config.toml
n_layer = 9
d_model = 512
n_head = 8
n_kv_head = 8
head_dim = 64
d_mlp = 1792
vocab_size = 8192
activation = "relu"
norm = "layernorm"
norm_place = "pre"
norm_eps = 1e-06
positions = "learned"
qk_norm = false
attn_scale = 0.125
bias = "all"
tie_embeddings = true
parallel_block = false
init = "normal"
init_std_qkv = 0.0208
init_std_o = 0.00491
init_std_up = 0.0208
init_std_down = 0.00491
optimizer = "adam_variant"
lr = 0.000747
lr_mult_o = 1.39
beta1 = 0.95
beta2 = 0.99
lr_head = 0.0101
grad_clip = 2.0
warmup_steps = 377
schedule = "wsd"
decay_fraction = 0.795
decay_shape = "linear"
final_lr_fraction = 0.0
batch_tokens = 262144
seq_len = 512
doc_mask = false
train_tokens = 1529000000
steps = 5833
dataset = "wikipedia_en"
Each number is 200 + 40 x the weight over its row's rms, rounded and kept within 0 to 999. Layers, rows and columns count from 0. The size before them is the row's rms in percent of the matrix's.

# layer 4 MLP down (transposed), 1792x512, rms 0.0215, rows 1486-1513, columns 256-383
095,219,279,161,170,198,180,226,217,218,170,261,250,169,251,231,158,216,205,116,219,250,215,245,215,254,231,196,139,232,269,262,165,161,221,245,190,200,186,248,172,202,158,220,132,252,270,156,230,230,211,121,235,167,224,198,152,220,241,202,230,166,202,225,265,249,250,240,183,195,214,214,187,251,225,141,181,232,246,186,159,177,245,197,167,214,199,207,168,219,192,213,222,230,175,226,215,173,185,212,204,190,183,214,185,183,165,163,216,141,205,236,178,186,181,176,282,176,235,205,174,145,222,204,219,193,113,158,177
100,188,151,205,216,188,199,144,158,223,128,239,206,145,150,210,215,149,133,190,235,235,154,201,244,298,272,182,244,232,300,207,249,272,251,239,142,227,210,280,130,138,195,200,186,120,214,236,206,271,251,186,192,239,166,232,187,180,133,147,198,209,173,169,191,124,259,188,302,99,208,155,249,230,220,131,157,194,155,188,130,188,226,148,196,197,186,179,193,150,185,185,234,222,156,190,148,239,281,203,156,250,215,207,214,202,169,225,231,202,146,221,119,196,188,283,164,175,237,266,162,224,225,260,231,161,174,146,178
101,191,219,233,166,148,204,261,148,179,244,260,200,224,233,135,170,215,241,160,237,254,202,223,182,229,200,185,159,221,182,172,178,207,190,263,295,162,216,162,162,201,199,247,229,230,235,168,207,160,189,136,232,182,222,231,193,155,247,181,190,213,214,257,187,244,282,187,132,220,196,145,218,259,119,237,220,212,213,263,164,220,245,167,203,147,189,162,205,128,221,217,230,220,236,187,213,202,154,235,190,138,177,209,224,211,181,199,229,221,215,165,162,195,271,185,195,135,194,193,117,194,187,278,171,200,131,229,229
108,151,224,149,199,185,244,278,181,213,147,222,151,247,215,187,121,227,202,112,249,155,152,212,230,204,161,174,123,188,211,107,163,175,200,257,159,208,308,280,136,223,121,212,181,215,191,177,140,246,216,280,147,205,214,181,153,168,234,203,200,233,221,250,185,153,209,213,242,221,198,207,172,146,251,201,189,145,152,188,191,164,253,169,248,213,186,147,238,251,141,163,187,221,224,206,173,224,166,211,201,195,230,233,206,170,229,254,220,159,138,232,173,167,185,259,208,234,194,239,195,189,224,203,198,178,229,141,206
127,165,113,233,196,171,227,200,173,164,246,176,156,116,209,154,219,235,181,183,221,186,239,138,177,143,219,188,222,155,230,166,241,157,184,149,229,202,244,235,169,173,162,197,206,200,186,202,191,257,164,193,272,254,198,156,181,186,164,153,162,217,170,186,173,194,246,212,209,228,172,186,178,165,206,174,233,138,177,238,177,187,203,249,263,209,117,160,174,136,164,191,154,190,195,274,150,182,196,200,179,200,178,278,204,267,208,158,159,150,226,193,155,220,270,189,194,145,278,199,241,186,200,154,139,216,228,271,254
097,239,126,196,220,183,239,234,192,180,204,246,214,228,162,256,132,176,151,155,215,206,175,224,227,187,118,154,151,190,170,187,219,194,218,184,169,212,201,169,174,185,220,210,154,183,231,236,175,178,155,202,154,198,214,199,200,289,210,246,253,207,173,197,196,233,288,176,187,195,213,248,170,191,183,192,184,146,247,211,212,245,124,285,201,231,158,186,244,240,188,249,190,147,234,237,148,238,101,259,208,179,164,201,210,157,235,209,133,266,168,180,131,199,205,247,232,171,132,129,258,232,168,226,207,165,236,165,160
094,163,159,257,226,104,199,127,165,208,159,297,200,153,240,259,227,190,269,255,100,257,229,231,158,228,149,185,191,139,213,192,242,155,174,206,130,139,200,196,241,237,219,215,185,235,193,200,224,248,183,220,179,197,195,206,243,300,139,194,207,205,233,207,208,199,153,169,185,133,187,238,255,197,244,239,231,282,182,185,209,222,255,184,228,211,224,201,156,176,214,170,225,202,224,163,223,234,229,183,241,188,206,185,263,217,213,180,163,239,184,241,259,198,216,205,190,228,227,102,238,142,212,167,233,213,201,194,167
086,262,275,219,213,159,184,170,264,210,186,184,195,113,255,206,279,219,203,173,127,213,202,238,148,178,229,203,201,225,232,256,188,180,187,219,202,183,191,162,194,203,129,198,171,184,222,166,226,189,184,188,198,120,199,214,219,258,187,211,188,160,250,175,206,190,197,135,214,202,254,193,202,184,229,172,247,158,183,207,160,259,234,177,227,221,204,185,258,206,200,212,244,243,194,173,245,220,178,155,135,187,315,182,177,190,212,163,180,170,200,212,245,233,216,236,167,183,189,84,203,142,206,128,206,149,236,178,167
111,232,132,120,197,234,207,152,233,158,214,182,198,162,248,216,255,231,144,177,186,190,279,167,211,276,243,188,216,209,252,128,182,215,273,93,242,285,225,228,211,166,263,199,302,200,205,210,214,192,203,194,198,286,196,176,171,180,183,200,240,233,168,189,188,260,255,173,156,220,218,209,232,213,302,239,160,258,240,183,253,107,215,192,173,157,222,226,223,135,216,196,179,273,118,210,155,161,213,225,272,191,193,166,182,286,147,131,212,331,263,223,165,241,147,192,181,208,214,250,234,150,173,163,205,225,215,131,306
101,177,146,192,217,143,183,134,140,321,220,106,223,159,188,172,240,165,189,153,206,236,225,202,229,186,273,201,215,182,226,210,203,185,147,139,233,270,187,208,94,183,144,173,145,124,168,170,172,135,231,223,201,187,222,258,154,217,121,212,162,227,172,193,240,185,177,256,170,209,258,215,221,191,226,207,158,220,153,228,277,237,192,151,205,194,218,146,180,244,217,237,186,219,256,198,265,204,264,216,223,174,222,299,153,202,201,233,214,251,190,229,229,177,225,186,175,232,197,272,182,157,186,233,210,231,246,151,220
091,195,201,152,198,212,153,234,228,232,271,258,188,180,211,188,151,244,178,183,132,240,223,250,170,197,237,209,174,275,205,220,241,178,138,235,167,217,130,215,163,234,214,193,227,226,172,230,186,242,187,221,269,257,141,182,186,207,202,179,198,253,186,120,172,193,182,301,194,277,203,278,183,193,201,207,212,167,137,242,259,222,214,254,205,167,202,178,174,224,220,180,166,259,180,203,221,145,156,165,222,223,127,175,198,103,174,135,208,290,148,206,213,186,241,167,165,228,267,136,179,189,137,141,167,229,254,193,204
078,92,215,226,160,190,154,186,195,203,225,191,211,202,63,200,169,214,142,119,207,220,150,228,211,147,225,202,155,264,176,193,232,151,173,195,166,214,254,200,195,186,228,184,168,198,201,188,204,152,194,232,157,231,272,205,248,240,227,186,188,211,146,228,253,155,133,241,178,236,158,259,262,151,180,225,250,255,219,255,228,212,200,194,139,68,199,145,155,176,137,192,181,180,170,115,267,255,198,183,231,139,178,211,237,223,220,159,172,202,186,160,189,186,184,246,159,110,136,227,191,211,251,171,223,147,196,174,209
114,224,178,114,167,245,242,248,107,207,205,212,196,185,174,122,197,213,205,291,203,286,187,263,241,137,218,171,295,169,153,188,198,103,225,187,189,195,118,119,233,188,184,232,235,181,187,194,181,232,250,196,152,199,224,168,129,181,215,241,252,232,217,210,233,186,240,138,160,201,266,186,174,174,184,201,198,193,254,241,161,222,174,279,195,207,226,209,272,189,217,194,154,189,190,205,177,166,254,216,185,228,123,177,240,180,161,206,182,243,173,196,172,197,275,207,238,194,105,254,164,252,147,97,180,256,179,235,166
076,136,270,212,241,165,273,197,259,228,148,212,245,220,166,165,173,209,194,152,177,209,179,210,171,206,238,180,190,179,268,205,195,229,187,253,166,220,227,191,201,164,149,188,189,171,265,267,188,245,188,194,160,158,208,172,195,202,200,190,280,197,225,239,219,153,184,226,223,134,289,238,244,240,153,192,192,210,250,171,186,189,202,238,229,174,276,228,205,220,152,194,227,185,194,234,267,176,164,225,260,189,168,216,210,147,193,200,208,137,182,219,296,160,225,187,223,180,197,261,217,234,198,271,224,179,206,150,195
118,229,257,127,115,201,258,187,188,215,268,240,224,234,122,189,213,217,217,239,218,248,322,200,149,190,316,221,212,286,110,186,240,196,214,251,235,155,191,281,185,195,248,204,183,169,207,192,272,255,255,284,206,158,141,90,205,207,165,162,133,181,248,152,185,235,178,180,204,179,255,227,167,185,124,180,206,131,222,218,197,134,179,203,176,153,160,230,187,153,165,233,203,154,132,164,182,201,189,268,187,137,186,200,231,225,162,134,185,191,207,178,175,203,199,160,206,202,206,211,174,172,184,168,152,221,184,194,206
119,234,209,168,240,152,166,194,210,198,115,222,177,74,237,233,210,179,214,267,192,145,199,177,244,233,130,235,233,249,234,161,200,191,219,245,184,231,130,203,222,203,133,198,192,242,202,190,190,116,169,196,229,172,219,142,150,161,134,219,204,218,176,206,185,166,209,204,218,182,187,184,210,164,206,214,173,215,234,179,195,192,212,176,163,194,166,113,198,162,238,203,123,307,149,182,183,297,173,163,237,184,177,227,317,237,168,211,161,168,257,208,187,147,221,173,178,213,168,239,200,187,189,218,227,249,226,84,220
096,173,167,169,265,201,165,176,164,186,211,220,165,229,230,148,132,190,191,188,190,192,168,193,149,203,186,164,266,171,245,203,251,205,205,188,206,174,165,191,221,109,202,121,173,165,216,162,170,229,217,181,232,168,179,269,208,212,200,206,270,249,205,211,217,185,194,141,190,253,258,178,240,227,247,215,199,201,232,151,139,140,262,257,196,200,125,110,205,223,233,228,191,166,100,207,219,148,228,184,162,184,185,236,223,230,197,169,177,188,217,198,124,195,137,196,195,214,231,141,219,224,166,162,164,269,221,180,221
103,236,195,255,221,181,92,196,227,237,219,264,192,254,202,153,243,198,188,215,207,184,174,247,194,172,187,157,235,244,166,235,158,139,189,219,175,165,136,215,202,184,163,236,185,191,245,206,105,226,219,188,221,208,211,232,151,285,207,194,238,160,252,226,208,239,155,211,266,123,215,222,123,185,235,219,223,227,181,192,139,277,175,249,168,214,165,130,177,273,179,190,221,120,114,147,220,231,176,208,150,248,255,190,89,148,195,149,129,123,229,161,272,212,192,156,182,138,289,214,201,206,228,224,158,179,226,186,200
080,196,160,142,241,255,139,127,218,279,217,189,232,200,231,184,223,199,159,205,210,215,214,197,224,171,164,208,197,311,161,156,160,207,215,279,93,219,255,246,153,178,235,211,206,130,208,221,202,224,218,223,230,232,221,322,129,217,204,155,185,220,228,257,184,221,207,255,212,198,233,245,203,146,195,152,223,108,219,172,168,224,192,204,224,163,164,156,177,244,177,217,197,216,221,231,219,220,158,208,223,186,144,214,151,177,164,204,135,247,179,177,171,181,292,205,203,238,158,186,217,221,152,162,227,219,220,245,151
087,224,188,193,251,185,198,215,190,278,187,215,211,193,210,178,279,179,227,150,177,177,154,186,287,256,117,208,248,140,198,199,158,235,220,220,252,198,235,194,251,228,205,208,226,144,235,292,228,160,160,206,200,221,302,189,122,143,179,219,278,239,211,214,235,267,213,173,159,241,152,267,204,292,171,235,188,159,200,188,256,151,200,228,186,186,258,176,169,234,272,176,188,172,284,205,117,206,214,200,229,227,168,203,240,217,157,104,217,208,165,223,245,155,270,213,244,206,129,194,226,220,142,233,205,191,244,215,209
105,154,192,217,193,243,223,292,190,200,210,184,205,211,224,229,158,246,183,204,249,199,194,289,242,199,157,222,172,220,207,198,138,190,169,235,210,201,236,203,189,170,191,155,190,233,181,269,205,93,188,273,244,242,238,212,201,223,194,244,182,125,192,169,243,276,183,228,205,172,248,257,189,192,123,242,211,236,211,244,185,205,188,217,206,212,216,212,217,176,299,188,145,244,175,179,241,203,203,111,189,240,210,224,258,205,208,144,223,209,257,246,262,177,115,192,147,221,237,141,280,216,223,155,202,153,142,246,261
097,169,200,188,156,238,164,198,276,168,247,178,168,195,175,277,251,269,203,96,203,211,191,205,217,237,276,184,251,173,268,176,248,222,115,232,262,162,210,185,254,197,206,178,182,221,176,179,175,192,241,166,256,172,265,142,243,150,212,266,271,181,227,182,187,199,266,227,195,208,168,264,178,194,256,204,137,241,192,232,225,248,210,182,179,189,205,193,149,170,173,186,216,234,210,205,228,128,215,163,226,143,240,213,225,257,183,233,225,190,243,247,190,222,202,212,187,153,192,208,219,231,218,231,222,177,130,215,154
109,161,210,197,179,140,276,183,194,173,197,200,203,196,245,248,181,160,189,241,247,193,184,216,208,198,136,259,160,154,253,122,210,194,232,170,197,176,132,289,192,193,216,228,218,140,139,169,188,182,210,201,182,245,203,189,219,201,187,159,206,125,201,203,227,309,272,291,142,224,173,317,177,110,165,221,125,199,199,259,193,80,216,250,225,184,177,188,201,185,244,237,203,253,239,168,251,121,242,206,260,178,185,294,235,147,107,271,214,176,141,159,245,177,196,199,225,185,147,215,177,139,197,198,186,199,280,188,271
084,163,126,199,161,166,180,195,225,247,233,196,165,213,223,124,220,174,188,214,199,260,281,261,212,238,175,321,178,213,232,199,233,168,213,236,224,281,233,236,285,170,156,214,190,252,156,211,187,174,239,167,224,177,301,219,162,178,207,197,244,183,133,231,166,171,214,130,132,220,221,240,139,182,212,135,210,248,133,173,198,189,161,160,224,241,173,180,225,181,258,195,200,223,206,225,250,132,237,200,141,67,212,185,243,235,171,156,155,187,116,218,175,300,200,195,207,240,192,107,196,254,267,121,220,192,269,240,142
094,151,102,249,227,253,169,265,202,303,187,216,185,190,188,93,239,235,232,266,200,164,221,159,166,145,142,183,213,228,216,262,247,223,141,177,183,133,148,168,186,165,178,160,180,243,187,193,245,228,264,234,175,228,176,159,128,211,203,210,239,206,188,168,148,156,130,232,209,216,197,251,167,239,256,219,175,239,232,116,165,189,165,241,213,234,223,218,174,145,163,254,169,220,201,233,229,186,200,182,184,147,255,281,207,141,153,197,181,126,236,259,140,156,246,214,180,179,245,196,170,190,170,210,215,228,251,226,188
108,287,165,166,173,172,218,186,165,203,236,208,213,167,115,244,199,183,176,161,220,179,148,280,134,165,146,222,163,199,277,189,213,151,245,224,135,181,193,129,231,214,194,187,254,246,176,249,221,245,184,231,186,188,214,142,235,210,213,217,248,174,177,152,201,150,232,208,208,254,210,176,158,107,99,182,180,233,238,219,224,188,196,289,224,213,205,213,156,274,211,215,173,233,192,178,177,102,249,179,239,263,229,237,309,110,244,174,157,133,187,214,291,210,166,263,190,259,131,154,217,211,215,186,164,190,139,172,256
097,183,258,199,133,210,231,225,217,254,244,217,218,225,204,210,222,221,244,282,212,172,217,169,198,146,181,272,173,168,228,227,187,188,184,283,196,145,172,198,202,189,182,165,150,169,254,203,260,234,165,223,174,184,156,195,238,239,215,163,194,224,176,178,208,194,281,214,185,187,216,166,229,234,303,282,184,142,112,174,195,193,210,240,234,213,202,179,259,122,143,131,121,178,224,219,164,153,249,120,179,192,206,209,193,220,111,202,214,267,207,142,226,151,190,210,180,212,220,200,205,147,187,177,224,199,154,182,126
112,177,262,198,171,120,185,162,183,198,215,164,186,240,176,185,183,295,258,229,225,208,206,189,167,172,223,162,175,195,201,186,182,214,208,142,200,185,327,215,123,204,195,212,214,170,211,206,201,157,201,173,195,191,129,273,158,162,195,183,191,213,189,235,189,277,229,105,317,211,153,190,231,216,207,264,146,187,203,201,203,226,244,197,245,159,183,208,169,226,113,137,121,162,258,191,206,173,235,176,238,195,160,224,203,144,185,203,222,168,254,276,178,217,148,194,168,179,151,179,161,178,182,153,167,236,294,286,224
# layer 4 MLP up, 1792x512, rms 0.0298, rows 1487-1513, columns 256-383
094,206,144,275,206,148,169,201,251,200,160,244,246,213,149,266,149,239,252,174,135,251,151,130,197,235,194,201,172,159,216,223,185,176,232,258,241,161,216,253,266,192,168,171,205,286,142,124,162,182,244,198,241,156,204,232,233,193,247,263,174,215,174,138,198,232,178,243,253,236,266,245,275,253,168,187,243,262,248,157,210,116,219,188,175,189,198,139,186,193,258,182,197,186,169,188,196,142,192,226,252,167,95,199,214,190,181,314,227,231,227,225,204,177,259,200,222,199,191,217,198,153,214,188,196,221,181,207,218
094,200,231,149,257,153,208,174,189,138,249,243,166,199,311,236,272,190,220,116,199,194,223,236,175,222,185,218,241,141,236,183,202,180,183,252,239,191,147,154,206,206,193,199,198,217,190,240,178,187,223,138,173,191,194,188,169,214,194,233,232,211,156,205,191,184,180,180,163,96,222,193,219,193,196,256,198,201,143,283,189,112,190,142,237,255,178,259,218,235,160,89,210,122,183,228,195,191,213,294,229,164,204,191,230,233,236,163,172,178,177,196,211,282,159,206,249,252,220,225,158,191,164,180,109,220,201,212,167
100,190,185,184,223,282,238,184,203,227,160,207,159,122,195,148,225,183,223,164,231,243,223,168,208,203,247,251,246,279,249,228,233,257,192,208,197,131,143,131,162,209,199,200,181,172,206,207,191,186,163,231,220,166,160,221,240,240,148,198,261,249,188,170,176,202,170,251,195,219,238,153,172,191,154,189,198,280,273,160,176,75,254,135,155,167,192,189,223,271,213,171,188,178,249,159,147,157,202,210,292,232,167,151,297,220,177,154,214,231,235,234,257,201,187,230,114,237,218,197,174,285,194,128,238,178,177,157,256
110,174,162,220,192,199,187,281,148,231,198,212,283,160,164,161,216,282,190,167,174,113,267,158,177,149,212,169,230,263,244,222,184,183,181,109,208,193,193,216,207,164,160,208,207,193,144,277,179,219,224,204,235,178,207,137,183,167,132,226,249,135,188,250,210,198,222,241,218,120,219,294,244,229,308,204,268,150,247,275,230,116,230,220,151,230,242,220,176,175,172,148,120,166,176,159,226,185,148,242,267,190,136,176,195,225,232,224,176,237,168,216,191,284,213,202,180,216,246,227,164,207,143,193,164,232,189,177,191
089,169,91,252,145,192,246,241,181,232,281,244,187,227,143,156,267,175,188,192,208,181,204,220,224,211,180,245,259,191,206,212,197,120,194,248,258,150,223,209,216,180,163,299,231,179,135,181,148,196,258,253,185,206,216,197,193,178,163,318,252,204,182,171,175,244,183,252,136,180,226,152,279,239,176,221,265,157,173,253,210,221,197,169,146,278,126,170,218,117,134,203,116,145,215,178,216,203,208,252,221,102,153,201,212,206,241,95,188,196,277,211,282,201,106,260,200,227,201,205,205,159,170,114,208,223,259,174,194
116,167,168,236,214,197,182,271,203,181,251,227,195,152,194,191,195,144,189,124,254,191,221,135,156,197,161,159,233,175,261,236,227,191,269,214,189,129,181,192,262,193,210,228,146,193,207,210,197,189,199,233,231,210,235,197,247,249,221,167,150,179,176,131,166,182,195,182,252,179,261,181,168,209,205,262,268,223,213,172,194,204,144,207,247,257,224,228,157,173,240,220,136,127,289,180,166,192,217,216,221,168,185,200,184,256,212,227,202,192,151,194,210,185,201,206,188,206,231,176,204,162,183,263,201,219,190,289,215
098,247,246,148,223,191,176,234,282,146,225,244,266,237,198,135,197,186,238,223,209,212,202,144,143,196,176,230,248,145,193,201,218,217,208,180,229,143,218,154,84,226,188,142,289,144,215,127,171,248,202,225,254,185,189,203,257,214,241,222,149,209,213,172,131,222,217,231,230,208,173,149,251,130,126,210,225,207,212,122,179,193,199,264,199,234,218,225,175,201,248,139,121,194,263,195,116,152,227,312,173,186,169,155,183,180,192,181,268,189,197,210,180,173,227,172,251,186,153,175,200,185,156,245,212,207,182,146,148
108,258,200,198,212,219,141,171,129,229,214,174,298,241,188,187,207,259,233,129,260,227,199,151,189,284,193,183,119,230,204,203,194,202,225,225,160,167,235,206,188,192,193,175,142,246,153,226,241,164,196,136,259,170,200,170,227,245,193,234,252,203,204,199,223,238,210,208,198,252,165,268,297,213,189,203,250,221,206,192,183,151,178,140,150,189,191,179,158,199,265,156,138,194,212,235,84,128,202,201,148,167,158,141,211,247,249,220,174,117,210,194,176,197,195,215,219,224,171,168,143,209,172,192,226,211,187,216,255
098,310,226,265,175,213,200,226,245,249,213,170,197,171,128,145,250,225,210,212,159,190,186,149,177,233,247,186,259,247,233,217,211,195,215,213,224,114,225,167,188,162,200,192,241,284,243,278,228,162,217,190,236,194,226,162,204,226,142,169,172,189,205,146,168,235,205,207,213,211,184,216,241,141,147,181,195,169,250,211,215,236,173,160,132,116,137,242,268,246,258,224,236,176,185,164,172,138,208,126,230,186,134,183,265,242,263,212,199,195,198,183,265,155,213,157,198,193,181,113,230,251,205,131,209,190,250,192,290
089,188,118,176,250,142,223,188,212,168,227,226,159,203,204,204,208,162,210,160,221,211,178,120,160,150,237,120,136,264,160,140,210,231,227,173,238,251,179,97,209,222,214,216,198,206,170,241,239,240,251,180,179,110,126,193,220,245,210,257,222,201,159,196,210,267,215,155,197,253,299,231,204,235,225,214,259,198,249,181,167,219,194,202,194,245,241,148,269,195,242,225,253,115,198,138,146,196,212,205,149,174,133,214,120,256,122,126,210,181,171,173,221,188,172,204,218,225,237,168,215,185,190,226,237,177,192,164,167
079,198,247,259,206,210,228,187,180,228,142,181,195,224,100,164,238,140,237,267,163,165,120,201,204,142,236,139,198,263,223,130,93,190,230,243,180,182,218,152,207,197,130,211,230,227,113,144,188,166,174,278,209,235,209,194,249,162,231,217,196,239,176,204,195,195,139,184,175,278,165,216,205,198,232,188,283,240,207,219,262,152,223,189,141,183,202,149,205,129,160,142,207,191,196,172,211,225,133,169,230,150,252,163,208,217,234,242,228,162,264,237,239,127,156,212,230,194,171,237,250,167,219,172,204,284,302,184,194
107,200,111,168,180,198,152,200,218,177,145,247,221,247,157,201,169,159,239,161,147,288,187,221,178,73,216,193,243,180,209,210,196,165,178,261,251,249,190,191,203,175,209,175,210,215,133,272,188,217,212,188,278,179,198,181,203,219,182,267,160,176,136,186,279,209,189,210,251,215,258,290,166,128,192,205,196,177,194,129,206,137,217,221,201,189,185,214,178,271,178,251,228,247,217,181,172,159,171,216,227,141,209,190,190,193,133,178,184,246,168,189,234,228,221,249,271,218,241,233,258,226,162,188,109,232,245,213,153
100,329,143,143,184,209,187,219,173,164,247,256,267,237,204,148,220,190,238,156,261,225,163,152,174,172,192,193,171,229,265,206,197,189,211,159,177,202,184,134,206,133,202,219,217,163,117,152,149,179,143,225,244,211,197,226,217,261,212,212,237,170,189,291,199,200,216,199,161,199,121,173,201,141,174,261,234,173,167,192,196,139,206,175,178,214,200,236,179,228,248,236,138,150,199,163,172,211,186,237,185,163,163,170,129,214,225,245,200,158,274,296,241,195,155,207,191,230,243,216,161,194,150,177,139,295,172,164,183
106,181,181,199,178,203,292,190,227,153,216,187,184,196,203,209,182,254,217,250,204,177,209,262,181,218,223,175,219,185,172,169,125,165,205,184,220,175,194,161,118,212,202,252,177,245,155,162,252,108,238,219,189,220,163,104,155,218,205,185,181,215,175,209,206,188,151,262,183,159,245,299,138,114,168,171,289,205,242,251,227,203,242,159,175,188,158,143,122,122,164,93,156,171,278,147,208,172,157,220,285,205,200,157,184,251,235,147,127,198,149,198,201,216,149,189,228,217,191,226,275,179,166,213,239,194,175,124,274
106,218,134,180,237,205,222,200,281,256,179,236,199,229,217,137,167,176,203,240,183,181,139,250,228,147,243,145,116,205,221,225,190,221,152,153,203,197,203,192,182,188,225,181,203,196,190,199,120,244,182,159,265,207,206,235,190,220,245,174,230,174,125,141,185,258,246,188,240,226,215,213,165,187,140,165,216,239,230,147,218,157,212,126,251,162,185,151,174,218,215,177,199,270,155,154,146,183,230,217,160,214,189,177,233,218,203,258,200,185,193,212,199,237,257,112,169,167,187,180,150,208,219,212,250,148,142,230,221
094,260,201,189,247,227,231,203,177,197,243,169,175,263,145,198,126,165,180,195,265,215,212,184,228,189,196,258,235,237,146,135,207,169,186,258,194,102,246,166,157,227,168,201,180,183,181,275,241,217,213,218,271,240,165,129,246,181,169,154,176,150,210,208,99,220,152,205,233,149,172,204,115,144,163,192,224,120,259,222,215,238,224,184,185,134,237,162,190,120,149,175,74,202,177,141,179,216,177,163,229,192,177,154,187,210,221,192,189,164,136,237,159,227,218,294,208,200,281,207,161,158,195,150,230,155,218,264,145
101,243,234,153,158,255,239,198,176,139,180,137,173,266,275,128,178,229,241,167,196,239,206,189,130,169,193,156,225,188,249,154,218,230,177,240,222,230,209,243,276,190,36,224,218,183,195,254,208,163,173,154,219,261,184,178,210,191,150,218,186,176,232,131,194,223,209,248,210,226,155,185,155,195,267,164,251,211,193,130,195,244,213,272,275,276,231,207,151,212,214,166,204,254,254,245,172,174,223,191,219,167,187,175,197,180,141,190,204,235,262,151,173,200,167,193,168,264,177,215,249,230,156,254,275,182,185,179,164
084,216,206,187,258,171,211,215,196,234,169,237,199,142,193,175,246,236,229,187,220,281,151,156,201,212,173,214,185,241,212,186,176,191,233,132,200,177,200,241,232,216,156,191,234,220,199,247,252,166,197,213,186,124,196,128,292,232,194,158,211,234,236,156,134,188,210,244,229,191,180,223,220,212,194,165,179,141,176,204,182,206,257,243,144,188,151,226,156,231,252,254,166,149,250,227,213,237,135,153,264,160,138,268,237,212,263,123,177,200,255,221,192,184,202,218,185,200,219,167,166,209,221,253,209,223,185,250,278
106,223,247,198,268,221,278,122,204,201,176,195,193,206,196,155,201,252,237,278,242,224,191,199,192,232,206,106,239,198,209,290,187,198,231,179,162,180,228,193,158,168,174,178,184,167,200,188,145,187,164,136,190,169,173,238,218,266,147,185,267,222,145,203,171,102,186,144,173,230,200,282,119,130,143,178,230,181,267,177,264,266,260,238,296,206,180,198,283,214,249,225,173,173,200,242,99,227,226,144,133,167,174,162,190,220,243,125,165,240,231,235,199,252,246,215,207,213,227,130,219,232,248,201,190,207,123,173,175
122,160,152,243,257,241,175,207,171,232,201,183,166,191,179,228,216,172,218,61,175,244,197,148,162,156,114,179,197,124,228,176,167,152,186,210,168,218,218,130,198,172,191,200,252,245,188,185,199,212,113,205,259,226,139,225,231,193,216,247,208,196,202,135,195,266,186,169,212,231,230,253,219,192,212,172,198,180,235,192,232,212,200,154,314,175,172,113,172,205,191,258,193,174,286,184,162,161,226,219,183,196,230,213,206,273,150,210,169,311,174,254,292,230,153,162,176,177,160,189,229,221,215,158,121,266,225,205,217
096,179,183,182,264,193,273,156,225,247,106,196,230,142,179,213,242,210,238,181,202,248,284,207,198,162,164,173,209,143,147,168,272,186,219,253,214,255,240,198,190,203,133,235,194,201,180,218,156,207,153,263,219,167,153,242,235,211,142,177,183,173,191,260,191,218,93,221,200,229,227,164,173,184,251,213,201,241,144,205,194,212,174,126,211,197,214,200,179,195,161,192,160,179,202,171,253,190,188,221,210,164,235,168,199,168,150,192,142,247,230,272,229,196,203,173,221,230,114,182,213,192,209,251,207,245,213,197,267
102,205,159,178,173,241,297,167,271,238,199,191,193,180,213,261,128,155,191,161,152,179,152,180,139,176,192,171,206,160,249,140,254,188,209,177,256,208,190,177,166,209,164,163,142,220,273,192,161,232,227,156,192,180,139,186,211,143,154,177,150,247,158,118,245,177,142,270,207,202,197,229,115,232,198,225,205,149,234,191,226,283,269,183,216,129,198,211,211,145,196,219,195,250,200,199,244,163,234,149,212,201,204,145,155,193,219,229,117,180,206,196,181,201,281,202,156,187,260,217,179,231,170,169,248,216,151,254,158
089,205,168,135,113,216,187,227,145,208,181,268,230,220,263,241,199,191,188,225,253,212,166,235,188,146,130,167,232,256,175,261,231,244,205,257,200,197,135,190,190,215,181,136,158,166,182,191,156,274,191,170,192,160,204,180,220,235,205,250,228,180,217,199,174,175,180,229,85,252,205,158,219,185,207,259,165,246,163,236,219,120,192,102,178,258,208,264,196,225,237,138,142,184,234,198,205,178,201,240,208,179,161,208,260,227,204,132,243,221,240,252,158,184,121,243,187,256,232,211,165,167,246,177,175,248,191,187,217
095,141,168,165,261,303,170,183,291,142,197,125,200,183,165,228,203,131,266,220,154,209,175,251,194,172,250,197,196,182,236,220,254,232,193,258,233,177,252,155,229,244,173,171,183,212,251,161,244,194,197,221,254,186,231,193,204,197,130,219,254,183,212,176,154,192,252,137,175,218,231,217,273,159,229,190,176,166,246,247,188,144,172,202,159,232,163,224,80,257,237,156,235,203,142,196,144,202,169,158,274,167,199,188,199,271,196,145,212,261,215,205,195,209,146,111,223,202,157,176,215,260,260,139,156,190,170,154,217
103,231,163,188,203,162,196,214,218,194,208,213,169,220,206,146,274,108,161,136,233,201,196,204,217,202,195,237,217,258,237,196,173,126,203,176,213,210,190,234,152,174,158,212,193,285,115,173,206,146,233,216,243,174,172,160,141,166,222,255,168,102,186,160,244,172,133,250,242,183,235,231,252,230,183,129,188,244,174,156,286,178,245,189,227,224,241,153,189,207,130,224,149,155,197,197,200,186,170,231,190,205,259,100,203,208,268,192,227,193,224,194,201,241,199,195,200,213,188,143,265,181,145,234,137,261,265,214,269
108,168,135,146,194,182,211,164,160,142,229,189,248,197,274,174,213,221,241,169,241,197,216,142,163,176,159,230,194,230,269,156,180,219,122,260,222,186,215,259,138,216,165,242,217,184,262,158,206,99,165,212,227,251,157,238,186,170,228,229,219,158,173,220,240,215,217,206,118,187,238,168,186,202,226,243,194,144,161,227,236,273,202,213,207,267,238,171,241,218,214,192,187,150,202,189,144,211,249,201,169,170,191,233,178,213,175,142,205,212,197,199,216,173,180,222,267,243,171,207,206,111,128,239,165,201,181,232,215
107,215,146,232,174,160,206,171,261,331,97,203,225,244,182,129,199,281,227,183,161,219,203,225,135,174,118,210,185,189,222,178,217,136,274,201,243,188,185,191,211,209,214,133,198,227,218,241,162,181,220,144,226,182,171,253,267,233,236,224,185,176,187,206,142,249,153,224,186,181,206,208,257,164,173,206,190,223,166,244,196,149,183,257,199,166,202,199,188,213,166,141,229,169,226,163,174,89,153,227,226,190,132,200,237,224,227,269,226,241,202,212,152,210,186,160,152,198,138,162,217,253,175,183,213,271,220,208,224